Weights of a small transformer language model: LayerNorm before each block, 10723 steps.
Each number is 200 + 20 x the weight over its row's rms, rounded and kept within 0 to 999. Layers, rows and columns count from 0. The size before them is the row's rms in percent of the matrix's.

# down: layer 2 MLP down (transposed), 2240x448, rms 0.0547, rows 367-426, columns 224-279
# up: layer 2 MLP up, 2240x448, rms 0.0592, rows 368-427, columns 224-279
down367,095,206,218,235,228,179,229,207,214,205,131,195,206,196,182,201,229,198,180,179,203,219,216,224,198,264,175,206,185,193,179,184,210,185,180,182,198,173,189,221,184,188,224,204,189,219,182,192,201,204,200,154,191,187,217,201,217
up368,097,205,183,221,226,208,223,197,215,184,203,180,242,215,214,192,196,186,210,196,194,207,252,251,194,219,195,188,188,188,194,210,185,218,166,224,190,170,205,182,186,186,179,189,189,242,226,181,194,235,206,183,186,212,209,180,222
down368,099,180,214,200,207,190,155,178,208,178,204,193,200,185,221,191,178,183,220,173,196,202,181,213,210,186,160,200,226,176,201,201,212,187,215,156,165,208,200,223,224,230,199,179,214,242,228,176,189,209,212,193,197,182,209,177,214
up369,106,188,182,212,157,222,239,221,209,204,204,188,206,206,196,159,199,223,230,184,203,197,209,241,181,195,197,194,182,159,182,174,193,185,241,199,195,197,171,194,194,186,195,199,208,200,245,236,176,210,179,227,196,194,186,231,211
down369,102,215,201,198,222,199,210,187,212,193,198,187,192,197,186,200,189,209,191,201,166,211,215,204,197,181,183,191,186,209,194,215,240,186,206,161,205,205,212,224,200,196,208,228,187,183,213,259,176,181,185,193,179,172,206,190,207
up370,103,212,179,227,212,198,220,186,215,216,177,220,169,199,204,234,213,212,206,226,186,181,209,225,251,236,212,203,172,212,200,197,232,235,201,195,190,170,219,246,189,223,233,196,167,193,222,189,197,178,184,200,169,191,167,197,228
down370,097,167,200,222,187,144,209,179,180,217,222,223,207,219,241,217,188,155,224,167,202,183,195,230,207,218,197,233,180,204,230,218,180,198,208,203,155,178,228,206,157,201,195,234,236,234,222,203,214,188,228,189,224,197,180,205,199
up371,100,228,201,219,167,217,204,172,234,205,211,207,173,199,204,223,188,204,147,221,176,210,185,196,206,177,214,230,191,170,173,230,181,201,198,196,210,215,203,190,215,174,201,206,194,228,220,202,184,179,234,221,186,173,239,217,175
down371,096,220,185,237,210,217,244,203,191,216,220,190,204,226,188,195,221,229,244,204,173,180,226,180,222,226,229,182,209,234,213,193,217,210,171,210,173,199,226,198,214,175,195,171,198,193,210,184,195,197,209,232,206,203,199,200,173
up372,102,182,185,168,197,183,197,204,214,188,201,187,230,192,217,221,247,205,210,192,181,187,199,228,217,185,197,163,213,211,253,193,182,184,217,184,187,215,174,197,206,218,225,219,181,175,225,191,206,199,199,224,181,195,217,198,212
down372,105,167,195,181,164,210,200,214,194,248,194,203,231,169,198,207,223,194,191,210,211,188,205,229,224,211,227,222,195,173,218,211,206,216,191,169,180,151,205,187,159,216,234,174,174,217,218,176,226,210,263,194,153,176,203,226,181
up373,089,220,229,214,195,198,189,182,229,199,216,217,198,238,244,234,172,168,184,210,204,223,188,233,200,179,208,227,233,187,215,226,195,233,206,160,220,217,157,211,208,218,178,227,215,229,209,192,211,225,238,167,203,170,220,198,209
down373,096,201,207,170,203,217,215,202,155,195,186,182,218,195,200,213,225,192,186,217,186,185,187,172,209,212,208,204,165,210,196,199,206,208,181,203,208,179,225,215,240,176,223,179,200,177,210,188,227,195,186,206,173,260,192,225,200
up374,104,185,205,192,184,185,191,176,215,178,176,208,186,210,186,193,198,182,211,199,177,170,196,202,222,180,207,184,181,191,198,212,232,185,205,184,208,153,234,208,158,175,208,199,169,220,223,169,216,251,247,200,209,188,219,195,201
down374,104,200,178,201,174,182,183,208,199,174,210,210,237,251,224,255,229,202,208,201,176,200,209,198,223,196,207,221,205,239,190,216,186,209,209,204,190,202,229,161,204,188,226,203,205,203,200,227,212,224,211,195,243,210,219,187,203
up375,083,180,186,211,223,187,200,224,169,227,203,221,187,195,163,227,219,199,203,195,245,240,173,173,165,215,230,186,210,185,213,196,186,195,205,231,219,200,204,182,194,185,210,199,200,223,199,232,213,211,216,189,228,193,238,185,198
down375,089,212,194,208,177,249,220,178,194,225,168,214,190,212,187,197,170,213,169,196,194,162,205,194,193,194,196,200,175,224,226,176,198,165,200,207,205,185,184,224,198,204,182,186,185,231,221,176,231,184,167,219,155,196,202,240,174
up376,098,179,205,203,204,210,225,221,175,165,186,219,192,213,218,216,195,206,232,211,198,191,210,215,196,201,202,192,215,197,165,220,211,165,214,205,202,205,230,221,170,206,198,166,210,253,173,178,204,213,205,190,210,230,192,193,146
down376,104,208,198,178,221,228,181,206,165,182,211,196,226,195,175,177,190,187,177,193,198,198,200,159,215,218,191,197,235,172,196,193,239,204,210,190,158,211,203,159,202,176,205,180,219,202,196,184,195,212,195,223,213,199,198,205,215
up377,103,184,202,200,266,161,213,187,199,175,204,212,185,199,223,180,188,178,192,166,221,223,259,213,195,197,192,193,219,192,208,187,219,212,189,211,190,198,224,180,191,211,211,210,222,203,167,219,205,174,208,177,209,220,163,215,208
down377,104,243,243,165,196,202,182,187,172,237,189,207,199,187,192,247,186,167,200,213,198,198,201,191,206,186,188,185,223,216,204,166,201,218,196,197,222,191,178,207,215,197,248,238,211,232,202,195,200,213,179,176,211,208,219,205,206
up378,105,173,194,192,194,230,240,163,198,212,209,184,214,212,222,200,191,179,211,241,182,197,207,219,206,219,191,189,182,227,191,191,203,197,193,191,198,187,218,183,201,204,191,211,217,187,218,242,217,212,214,213,189,222,234,201,208
down378,109,191,188,205,231,208,196,211,223,194,188,196,159,207,174,216,166,200,183,176,182,167,170,205,195,210,162,163,190,189,207,247,188,218,207,240,197,224,237,163,197,209,223,156,160,208,183,216,192,193,213,193,217,219,178,186,191
up379,090,167,221,223,182,201,170,209,193,190,178,178,208,167,219,190,195,185,260,191,196,233,202,177,231,196,201,192,185,225,214,191,178,210,206,261,222,223,213,239,191,205,189,229,176,237,193,182,198,231,200,188,200,225,223,242,170
down379,089,237,219,171,220,221,192,213,189,237,182,197,211,212,176,154,194,201,194,180,201,167,191,164,210,192,215,186,199,189,208,187,176,220,168,177,170,218,217,199,221,157,154,211,187,195,198,216,185,202,175,184,210,163,217,193,229
up380,101,222,192,237,217,176,183,144,209,185,229,195,200,166,245,191,177,169,217,154,184,259,173,216,188,186,191,232,203,165,182,210,187,202,207,169,213,202,197,209,192,228,189,206,224,225,226,221,209,205,203,221,176,224,165,212,201
down380,098,198,190,222,180,202,206,243,213,175,179,184,188,206,188,199,221,193,192,186,231,206,203,196,168,230,195,210,213,197,190,239,193,223,191,165,182,239,186,201,196,177,243,212,199,209,163,199,161,172,206,242,193,218,192,218,172
up381,102,194,175,223,230,199,213,224,186,204,196,216,233,177,198,213,194,219,201,216,158,174,220,200,223,184,204,194,180,241,211,199,196,240,168,214,231,198,187,216,202,269,224,215,191,227,233,198,195,211,183,182,192,216,196,232,198
down381,095,175,235,227,202,195,168,210,224,195,236,217,209,206,184,162,198,218,213,203,197,201,195,196,174,184,221,218,203,148,209,188,183,187,238,211,216,217,211,192,212,181,137,208,216,174,193,221,179,213,195,204,169,214,224,185,171
up382,100,214,185,185,145,212,203,185,197,187,213,200,197,233,220,201,233,226,219,211,233,184,217,201,190,177,195,217,192,223,199,213,198,197,216,202,216,191,202,242,189,186,206,161,233,202,210,195,211,181,238,206,211,219,232,210,200
down382,103,195,207,214,197,203,204,163,226,190,173,231,204,197,217,205,232,218,199,175,195,187,184,220,187,190,204,209,193,206,220,174,229,187,211,200,177,220,229,200,211,186,191,273,197,215,186,191,179,197,199,236,217,211,205,179,222
up383,097,215,195,220,185,215,183,205,190,181,165,173,207,190,223,226,207,202,185,199,211,199,219,209,203,174,204,242,215,206,169,216,199,232,200,194,218,212,185,212,176,194,199,215,206,217,213,232,197,228,187,193,201,181,214,224,220
down383,101,213,205,195,173,258,200,152,193,233,180,225,177,200,226,198,166,235,197,192,172,183,198,194,217,200,197,195,225,221,209,204,209,228,185,200,192,205,218,194,201,213,210,235,201,183,210,197,199,190,171,204,196,237,234,246,192
up384,095,207,185,217,168,207,197,190,207,193,209,196,202,179,173,228,173,226,165,219,187,204,185,232,198,183,173,209,217,215,190,186,166,204,208,196,184,200,203,188,220,183,178,189,200,199,223,200,212,236,211,212,230,177,189,195,182
down384,095,223,223,193,231,180,236,200,182,224,204,212,225,189,193,201,191,175,210,156,218,230,182,198,214,189,203,186,214,211,189,239,202,148,215,215,203,194,206,204,219,185,206,223,180,175,191,199,193,189,178,193,199,172,221,172,190
up385,107,191,211,231,243,184,221,173,212,205,217,236,203,211,189,211,204,205,211,243,191,198,228,227,195,211,197,200,221,215,214,204,216,222,193,217,226,181,208,202,168,179,218,189,214,218,188,180,185,186,179,161,192,192,208,181,189
down385,106,210,206,211,229,159,183,168,213,225,209,236,192,206,215,168,211,219,184,185,214,169,194,190,209,172,191,196,171,200,202,214,184,204,202,217,232,198,206,196,201,196,199,229,226,205,207,192,189,224,189,175,255,192,210,240,185
up386,099,214,217,206,217,190,227,212,203,150,189,184,190,209,188,191,218,225,225,223,192,212,189,224,216,220,206,179,217,187,213,194,221,168,204,185,204,199,206,211,222,221,187,227,172,205,254,194,202,188,206,216,212,197,184,138,188
down386,095,176,187,182,218,232,221,204,206,196,198,174,222,213,184,171,182,195,200,218,212,138,198,218,222,155,188,223,206,210,191,193,155,226,195,186,181,211,203,231,223,208,203,201,222,223,219,205,236,217,182,195,176,223,209,250,228
up387,103,188,225,172,204,183,170,174,152,216,210,217,227,233,194,221,195,192,231,208,213,186,181,198,226,169,218,209,197,217,189,204,187,209,192,196,206,220,214,183,218,232,180,213,175,157,198,190,193,197,158,200,219,197,211,207,196
down387,102,194,186,216,216,164,187,217,191,195,185,228,162,209,192,197,201,212,213,231,208,211,230,174,181,211,169,187,179,227,186,234,202,205,193,207,175,238,175,204,183,199,203,190,189,216,201,219,222,210,195,189,221,188,197,172,191
up388,106,244,201,215,219,182,233,190,187,227,192,220,226,195,184,200,204,200,171,179,194,198,203,218,193,209,148,178,149,175,209,190,191,231,156,242,207,228,209,218,190,197,179,204,163,224,176,214,207,166,253,208,187,196,192,210,208
down388,114,220,158,200,227,214,199,192,205,209,202,241,204,212,173,228,216,193,200,161,199,228,197,174,182,184,185,159,186,173,193,218,193,198,230,192,216,200,182,186,196,194,181,219,166,236,165,183,184,180,186,193,164,243,232,193,234
up389,100,179,170,175,172,177,201,209,208,227,178,210,192,212,184,226,201,163,225,189,191,135,237,200,222,192,195,191,208,222,249,177,193,222,202,169,189,210,203,215,204,182,180,220,175,230,171,189,204,205,208,178,226,200,213,144,242
down389,096,218,175,212,205,209,200,240,230,194,213,180,210,192,203,228,165,223,245,200,183,184,214,202,195,211,217,229,190,197,214,166,222,209,218,217,204,208,208,191,199,154,226,179,211,192,197,226,200,193,219,191,195,193,194,185,181
up390,094,168,197,203,182,221,197,196,196,176,189,205,230,223,169,197,205,196,198,202,202,208,209,195,169,203,250,189,183,194,180,207,215,221,182,174,251,222,197,214,204,205,181,215,196,259,201,217,206,217,184,186,210,210,162,194,197
down390,090,191,185,177,203,187,203,169,200,190,198,209,225,207,200,214,177,195,213,184,197,179,230,215,210,228,167,172,215,179,208,192,203,200,227,220,202,174,197,211,206,209,202,222,155,195,179,202,200,203,201,197,234,201,208,224,202
up391,100,209,214,158,172,249,205,200,204,213,180,240,237,193,186,216,178,197,205,213,190,189,167,189,195,175,199,221,183,231,181,183,178,205,187,189,217,210,184,232,165,243,195,213,204,203,197,221,206,219,194,232,181,222,211,188,206
down391,102,209,183,194,209,197,185,219,219,172,185,183,211,230,225,231,184,228,201,224,214,178,214,206,192,213,218,230,192,186,226,204,184,208,196,201,204,215,224,195,191,163,210,208,196,157,179,201,225,217,213,198,212,196,204,228,186
up392,089,236,207,228,240,214,199,193,211,243,217,209,193,205,187,197,183,187,176,186,183,216,186,184,175,210,206,197,210,183,222,212,178,140,210,191,206,234,191,259,197,171,214,214,148,225,215,183,173,173,200,199,220,194,214,173,203
down392,095,217,192,225,151,192,221,187,199,198,173,176,190,181,213,179,170,208,195,223,154,175,231,220,209,165,201,216,188,200,159,219,189,190,228,196,202,165,195,212,203,174,194,197,187,215,228,198,225,217,205,222,214,191,188,188,215
up393,094,210,251,219,207,172,210,190,201,220,193,206,205,221,198,238,205,193,176,204,197,219,202,167,210,228,215,181,210,155,225,189,207,206,221,219,228,184,222,234,210,201,166,187,182,209,178,190,201,215,149,193,216,180,192,187,165
down393,096,183,185,198,191,178,193,193,194,198,203,184,198,173,222,170,213,173,193,196,223,213,210,195,173,238,150,184,214,198,178,204,194,211,159,195,228,200,202,224,230,225,218,171,260,225,201,189,191,208,212,174,208,188,238,195,181
up394,097,222,208,243,188,175,174,224,221,201,216,208,203,177,178,246,207,178,173,190,199,224,166,183,205,221,162,148,214,196,216,195,186,190,205,211,187,189,199,171,206,211,196,230,201,214,218,186,197,167,190,216,203,241,219,227,213
down394,096,167,193,184,187,173,209,191,206,246,222,170,192,209,177,205,210,196,213,213,195,228,191,201,192,207,216,206,225,230,192,248,235,170,213,222,229,193,186,200,211,197,196,221,204,194,202,192,194,169,206,159,183,172,222,196,184
up395,103,186,187,231,183,190,193,147,210,234,214,197,195,184,186,225,202,195,188,153,198,206,212,230,205,216,220,197,212,187,179,193,190,212,197,152,205,222,214,170,205,201,184,207,203,147,210,172,181,174,172,207,150,224,209,178,167
down395,098,225,151,199,188,200,171,196,195,188,175,215,192,188,172,193,183,198,215,173,215,225,217,210,204,215,233,236,206,186,174,205,249,223,195,204,212,207,189,188,217,188,183,167,186,197,232,215,200,223,214,223,198,206,196,195,153
up396,099,191,205,207,217,207,177,222,198,206,213,215,203,185,226,218,184,222,215,185,191,173,210,204,194,227,216,185,189,202,207,163,216,210,187,203,196,183,188,218,208,217,226,212,185,214,199,212,184,166,185,186,152,232,220,205,166
down396,099,197,219,197,220,209,242,213,205,185,189,237,196,201,212,180,183,200,233,231,237,202,202,218,215,183,156,207,177,171,213,193,173,192,187,183,184,162,209,212,203,170,182,223,210,181,179,174,234,225,196,247,204,161,195,192,208
up397,104,206,157,217,231,210,174,207,229,214,190,178,212,208,223,197,202,219,230,196,227,178,171,229,199,200,234,175,196,215,226,207,213,231,215,170,211,168,188,202,173,180,229,195,196,195,195,190,195,174,215,182,208,202,199,163,176
down397,099,194,229,177,201,187,200,224,206,203,152,193,193,156,226,179,213,187,223,203,189,233,180,198,211,206,167,195,231,173,220,236,193,180,189,166,175,207,192,202,217,154,166,208,222,167,196,224,186,176,218,195,225,202,213,193,225
up398,102,196,221,170,214,172,226,185,202,199,171,203,222,205,205,196,197,178,143,249,209,206,196,186,216,200,237,217,207,229,227,196,242,199,174,223,183,153,187,202,173,207,194,218,216,200,184,178,206,207,177,212,211,166,159,207,208
down398,101,207,212,215,216,244,215,201,191,232,191,185,143,196,196,257,205,176,185,183,174,171,215,193,185,166,185,194,176,184,176,181,200,203,229,220,216,222,225,165,211,191,209,184,192,209,166,214,164,217,215,198,200,230,193,185,175
up399,097,153,208,146,200,229,203,226,200,176,236,189,201,218,205,187,191,198,196,208,174,227,160,173,213,192,244,222,204,191,204,230,205,211,172,223,206,204,191,208,215,209,173,188,216,212,174,223,185,223,190,207,155,187,173,211,198
down399,099,181,206,188,220,202,175,159,208,216,195,196,177,192,180,176,197,246,221,204,208,211,151,199,240,207,207,203,232,196,189,222,181,214,185,203,203,206,210,201,182,215,205,240,187,226,183,240,189,199,187,208,202,186,183,210,175
up400,104,233,190,182,247,194,192,166,217,207,234,200,182,219,210,186,192,183,195,208,173,211,220,189,188,225,189,212,204,200,226,183,211,186,245,236,227,178,182,182,215,193,200,177,194,211,187,198,202,191,187,215,240,197,231,217,201
down400,104,179,208,202,201,182,199,191,207,222,182,194,214,220,218,203,197,227,203,206,169,193,210,219,212,197,209,185,240,192,173,186,219,224,180,205,214,194,225,218,195,221,190,209,188,208,207,186,202,217,207,203,189,197,178,196,170
up401,099,178,209,208,179,216,184,193,194,178,185,216,212,184,201,196,200,177,194,210,200,142,240,190,216,220,195,203,239,184,238,199,132,200,239,210,188,211,173,207,186,158,221,213,207,190,198,189,188,211,219,184,169,162,170,200,223
down401,104,167,222,210,194,198,232,200,209,180,193,200,214,199,184,184,208,190,168,203,228,200,231,195,173,210,224,222,206,190,204,172,205,217,217,208,199,172,203,231,188,206,201,156,181,210,183,161,238,183,229,200,180,189,189,197,185
up402,094,172,166,170,186,180,201,210,179,203,190,220,179,210,198,201,170,208,202,197,203,200,137,222,197,189,195,177,186,193,189,178,185,178,191,185,215,174,226,188,177,213,243,207,233,189,191,260,158,196,204,197,222,193,189,228,201
down402,090,198,211,215,212,215,176,233,187,205,229,217,208,196,223,217,211,190,194,192,228,193,214,195,227,199,175,195,220,184,179,210,199,186,243,187,197,242,213,206,209,199,213,229,207,230,191,170,228,198,176,206,151,182,218,219,209
up403,095,204,197,214,186,168,195,213,196,193,174,239,232,228,181,183,232,217,190,200,173,205,204,219,192,212,201,190,161,221,216,220,210,214,220,205,173,164,187,152,228,220,196,173,191,188,189,210,231,201,169,215,236,185,163,232,236
down403,094,228,222,192,199,191,217,172,234,200,223,196,203,162,182,183,195,172,209,216,246,199,208,208,207,224,193,240,246,208,165,215,208,202,197,192,208,252,205,226,195,225,215,212,235,185,192,203,179,214,215,193,192,200,239,191,184
up404,094,193,220,193,197,191,205,239,210,169,201,187,187,201,171,168,182,199,150,186,206,223,182,190,213,217,202,191,194,224,194,204,240,189,195,199,190,209,211,212,177,225,198,187,211,200,210,231,193,189,223,209,173,181,177,203,211
down404,098,225,192,208,191,213,179,194,215,190,218,204,170,199,226,205,200,211,169,182,220,189,200,250,229,217,152,216,196,201,211,220,199,196,198,204,207,191,243,192,199,176,200,186,215,218,186,190,230,225,210,227,215,203,233,204,193
up405,099,153,216,225,228,192,188,198,214,180,208,212,191,197,235,205,186,200,211,198,170,192,203,223,224,181,208,182,221,193,196,206,200,180,201,205,223,201,188,169,219,208,184,216,213,187,173,220,188,201,202,193,223,207,163,246,202
down405,098,214,215,185,183,189,187,211,198,170,161,195,242,216,192,218,217,208,222,198,171,201,191,173,235,195,208,225,200,216,219,205,176,209,209,199,212,228,214,159,185,155,193,182,186,211,184,179,178,176,184,203,225,183,218,195,217
up406,107,194,224,198,204,227,212,207,217,200,198,174,183,197,233,237,204,201,160,186,184,197,174,167,184,180,178,233,186,159,172,247,206,186,213,204,209,221,208,161,184,189,236,222,213,180,209,187,216,194,226,240,202,198,221,187,172
down406,099,208,174,157,211,192,214,210,211,175,210,195,186,237,165,207,222,261,180,184,193,154,183,228,204,179,221,207,225,188,188,200,205,210,175,213,176,199,201,198,176,208,172,197,204,187,191,226,197,214,212,194,200,207,216,234,214
up407,093,237,199,189,139,206,212,214,209,191,201,212,203,211,202,195,195,206,221,178,206,211,175,243,197,214,203,202,163,217,146,212,205,183,228,215,200,205,203,194,200,218,207,207,184,210,209,235,192,181,214,225,208,212,187,228,187
down407,095,192,185,192,210,195,194,238,205,157,193,207,218,216,210,225,204,195,208,231,228,186,218,198,201,236,217,224,196,195,206,199,170,172,184,197,202,201,201,188,203,191,211,220,198,196,247,206,241,220,205,235,174,192,186,205,216
up408,093,201,205,183,180,225,181,217,194,206,223,182,204,149,223,204,188,191,207,213,219,191,212,208,214,202,195,168,201,179,190,210,199,199,194,202,208,200,179,167,177,177,200,198,203,203,184,222,158,192,204,167,200,204,195,180,205
down408,094,206,211,217,179,214,189,226,251,205,151,206,229,223,227,182,203,242,225,206,191,182,203,178,207,219,204,188,160,208,189,204,202,230,214,215,200,244,207,207,198,201,192,227,170,208,180,217,225,176,184,211,190,199,184,204,182
up409,092,201,171,195,176,183,180,222,216,173,192,202,197,169,219,190,230,171,206,219,216,197,207,193,201,208,187,199,197,191,205,176,205,191,199,185,205,203,213,205,199,213,207,215,209,180,197,200,191,183,153,202,181,205,198,240,188
down409,099,179,179,203,218,232,208,221,190,207,163,189,209,172,209,239,182,205,216,196,186,175,222,197,255,223,197,220,233,195,217,192,199,225,189,187,223,167,201,182,202,188,232,189,196,201,181,204,211,199,186,243,186,213,206,184,179
up410,085,164,174,207,195,230,215,245,186,222,178,171,188,231,235,183,220,191,196,229,204,226,201,150,224,206,203,168,182,199,196,199,225,241,206,186,172,206,224,174,208,198,216,204,186,175,145,171,185,201,175,205,173,237,231,211,169
down410,095,235,193,190,192,208,224,226,166,205,223,218,170,205,193,184,213,179,203,207,196,215,186,212,188,214,195,168,204,210,225,167,211,194,159,179,246,192,221,193,180,171,208,205,227,217,219,183,239,206,175,219,208,199,164,180,207
up411,096,179,163,201,162,191,214,208,194,202,191,215,207,192,201,219,195,198,216,214,225,202,208,218,193,182,175,184,236,209,200,172,201,193,188,176,179,188,174,177,193,189,198,194,200,241,201,231,195,214,224,209,168,211,221,243,208
down411,091,207,211,218,223,191,184,180,214,175,216,213,194,163,190,243,206,169,204,166,184,193,224,194,211,232,199,221,193,196,174,182,200,217,214,197,209,223,212,212,189,188,232,203,211,218,184,187,174,210,200,220,208,191,192,197,228
up412,095,198,201,206,181,223,139,210,183,197,191,176,199,180,189,215,235,209,266,224,235,177,169,237,197,219,200,201,188,191,199,165,211,211,196,218,172,215,244,210,193,180,204,227,178,187,189,227,180,220,193,185,194,235,213,181,191
down412,097,205,190,214,217,239,222,210,210,207,210,155,199,191,194,161,185,222,187,200,212,164,193,198,215,199,204,232,216,181,205,229,179,232,181,209,190,190,199,202,167,207,187,162,204,201,195,223,197,194,180,189,177,146,169,218,194
up413,097,217,220,173,189,189,175,246,202,232,222,188,211,175,192,229,219,204,212,248,218,198,182,221,231,176,219,167,199,188,210,197,227,181,216,207,150,199,205,209,193,225,199,201,196,208,194,182,209,192,188,183,203,143,179,212,199
down413,094,174,234,232,204,219,219,220,198,216,206,200,182,182,193,169,179,187,207,210,216,210,185,190,159,188,167,191,181,265,228,169,216,168,182,178,215,211,229,186,204,218,191,155,217,203,193,169,212,202,176,177,193,231,145,193,188
up414,103,174,194,228,184,195,202,201,213,220,214,206,186,183,208,185,215,177,161,193,177,204,217,206,228,210,215,190,168,201,207,213,188,203,172,178,214,172,225,172,186,209,221,190,217,211,191,203,211,161,205,188,210,211,234,196,218
down414,096,218,226,211,202,194,206,196,213,207,221,171,195,202,188,176,211,227,219,195,202,245,190,177,208,186,157,199,196,210,215,202,180,220,200,198,215,175,175,185,226,185,182,200,194,226,222,193,146,168,228,169,189,180,176,186,210
up415,104,249,226,185,240,241,192,156,193,187,178,172,188,193,223,222,216,217,148,211,171,222,232,164,198,171,180,233,215,202,202,196,212,178,225,204,160,205,207,205,206,224,207,209,174,207,200,173,232,209,164,184,186,220,177,198,198
down415,095,201,167,220,216,191,210,187,216,218,206,215,215,179,209,221,204,217,192,187,209,183,153,222,188,197,205,207,168,216,181,211,155,199,168,209,213,205,171,226,196,184,201,213,211,210,167,177,222,168,200,195,160,189,200,172,212
up416,104,187,202,190,208,184,209,196,203,188,244,182,164,211,193,188,217,201,204,204,199,161,233,231,193,196,173,191,199,207,173,199,208,233,197,210,195,205,246,176,217,188,193,227,201,199,195,196,190,238,203,241,168,155,226,201,231
down416,102,225,205,237,218,202,189,199,207,186,216,206,187,200,149,173,197,208,176,230,191,215,199,224,201,202,166,200,187,215,202,222,189,191,196,187,172,187,221,199,208,206,202,181,215,234,163,185,209,223,160,185,207,172,236,198,222
up417,106,200,178,210,201,192,206,213,167,207,195,208,183,201,206,195,232,213,228,202,205,152,210,189,175,220,254,203,155,194,187,181,174,197,178,214,213,187,173,221,235,225,146,172,222,213,196,191,202,175,225,213,194,190,199,180,198
down417,106,151,216,233,199,218,228,188,217,201,203,198,186,203,216,231,178,194,231,187,191,188,188,157,195,251,213,196,178,184,246,182,198,180,199,237,225,196,210,180,207,169,171,221,193,217,186,214,218,205,226,219,210,200,197,227,219
up418,096,233,212,186,204,173,193,208,217,192,193,177,186,177,237,229,205,206,216,198,190,208,185,226,216,178,167,197,204,214,195,192,221,170,202,188,193,221,215,197,208,214,165,197,199,168,174,186,173,225,179,207,184,239,223,217,180
down418,095,178,208,195,229,208,223,179,168,210,198,193,194,179,178,153,180,222,174,215,200,190,193,193,193,178,231,196,225,186,225,216,214,217,227,195,203,153,190,196,229,169,202,219,208,233,179,199,213,194,179,205,225,197,175,172,210
up419,105,181,221,179,208,199,179,237,209,159,211,176,193,203,213,224,218,160,182,239,188,217,209,197,206,230,173,191,164,186,187,217,239,230,185,193,177,217,217,204,207,214,207,175,174,178,211,173,171,199,207,208,176,225,210,173,203
down419,100,182,230,207,200,202,198,163,205,180,232,208,192,190,201,197,203,197,193,195,232,243,204,178,201,208,237,201,208,159,205,200,190,192,210,217,225,183,201,229,216,177,222,200,195,180,223,192,183,199,211,202,210,225,191,223,164
up420,092,201,207,208,233,224,195,184,205,218,194,234,204,189,183,194,190,205,212,195,183,195,199,212,176,181,208,196,184,199,217,234,216,181,218,198,210,187,171,191,207,205,208,186,162,195,210,201,229,174,210,193,205,193,244,182,235
down420,101,208,224,175,209,215,194,227,184,206,175,207,199,194,168,186,241,222,188,214,184,169,213,193,222,212,213,218,187,176,214,232,222,228,186,204,204,224,201,213,205,170,153,205,190,183,199,195,229,197,183,219,191,236,211,238,183
up421,097,176,203,234,191,180,234,197,192,169,214,201,189,203,187,209,198,216,215,163,216,192,165,186,226,164,185,219,199,194,186,178,174,216,215,191,196,227,212,220,178,211,181,186,218,172,227,202,197,213,202,204,170,210,202,200,181
down421,092,207,181,178,229,223,196,222,211,194,190,208,177,254,209,222,204,208,213,200,192,203,194,150,184,201,194,190,222,172,183,180,205,222,222,244,189,210,220,178,181,192,209,214,184,211,176,197,233,223,235,214,190,191,201,167,202
up422,095,190,177,223,202,189,210,212,213,181,220,213,164,222,197,196,156,210,211,198,233,176,200,199,214,226,222,173,190,192,187,203,213,202,175,187,182,237,244,198,183,198,229,201,179,204,210,180,180,211,201,200,149,271,174,199,201
down422,097,196,188,228,163,215,192,179,223,177,194,263,211,221,214,205,200,171,158,197,203,204,184,203,223,159,199,221,169,189,210,236,192,187,233,229,189,176,208,223,222,220,212,200,190,185,216,202,167,206,194,230,210,205,218,185,201
up423,100,197,217,213,170,222,187,219,154,200,174,185,204,202,229,184,169,180,196,213,167,204,207,190,215,207,200,186,203,207,246,211,183,190,178,166,155,198,222,184,204,208,196,193,195,215,172,203,199,237,197,204,213,199,192,187,188
down423,097,228,164,192,196,186,220,173,232,229,177,207,192,221,175,219,219,205,202,186,223,195,206,214,180,178,175,210,215,189,200,223,226,174,217,191,181,249,213,221,177,232,194,204,204,192,226,196,214,205,164,175,216,206,218,190,244
up424,098,214,201,199,187,229,189,190,207,174,197,207,172,157,228,208,226,211,176,177,235,196,194,202,206,203,201,203,189,201,196,236,205,198,181,216,215,210,222,216,167,195,182,259,184,204,172,210,181,207,226,218,181,202,168,185,208
down424,098,218,218,229,219,187,218,182,166,139,186,175,218,197,200,215,169,159,240,172,217,205,194,228,203,203,210,229,182,210,180,213,232,188,195,196,216,212,202,208,190,224,189,221,173,202,200,181,165,209,230,186,192,197,212,179,202
up425,100,250,180,216,179,217,210,171,202,183,203,196,207,229,200,193,184,190,217,213,197,154,192,222,217,156,159,168,213,189,184,168,199,197,206,206,166,200,213,194,200,193,172,187,174,204,227,182,203,217,180,192,229,200,242,223,258
down425,103,186,193,202,213,209,184,174,215,181,191,158,212,183,181,219,167,202,194,199,176,178,223,188,167,201,204,224,185,183,191,187,230,221,199,235,192,209,225,223,225,188,175,197,227,202,202,203,196,180,221,202,173,152,221,214,228
up426,095,184,207,207,194,216,199,200,194,174,242,182,208,198,201,190,177,224,218,201,191,221,204,180,227,238,171,226,204,200,175,215,193,212,197,203,158,180,205,231,179,192,209,198,212,223,198,208,185,158,193,176,175,216,184,198,211
down426,093,237,191,167,204,187,182,212,165,182,217,197,217,201,211,140,165,199,201,208,201,177,198,216,192,172,212,183,196,229,184,207,189,165,205,219,225,178,192,216,187,213,200,172,255,180,199,166,243,239,209,212,193,230,221,190,199
up427,103,219,219,222,195,205,231,189,231,213,197,202,216,191,181,202,217,221,208,205,214,168,203,195,165,187,182,181,188,166,188,186,210,197,234,197,175,225,203,227,186,209,198,193,185,217,192,212,207,184,226,192,215,231,233,215,190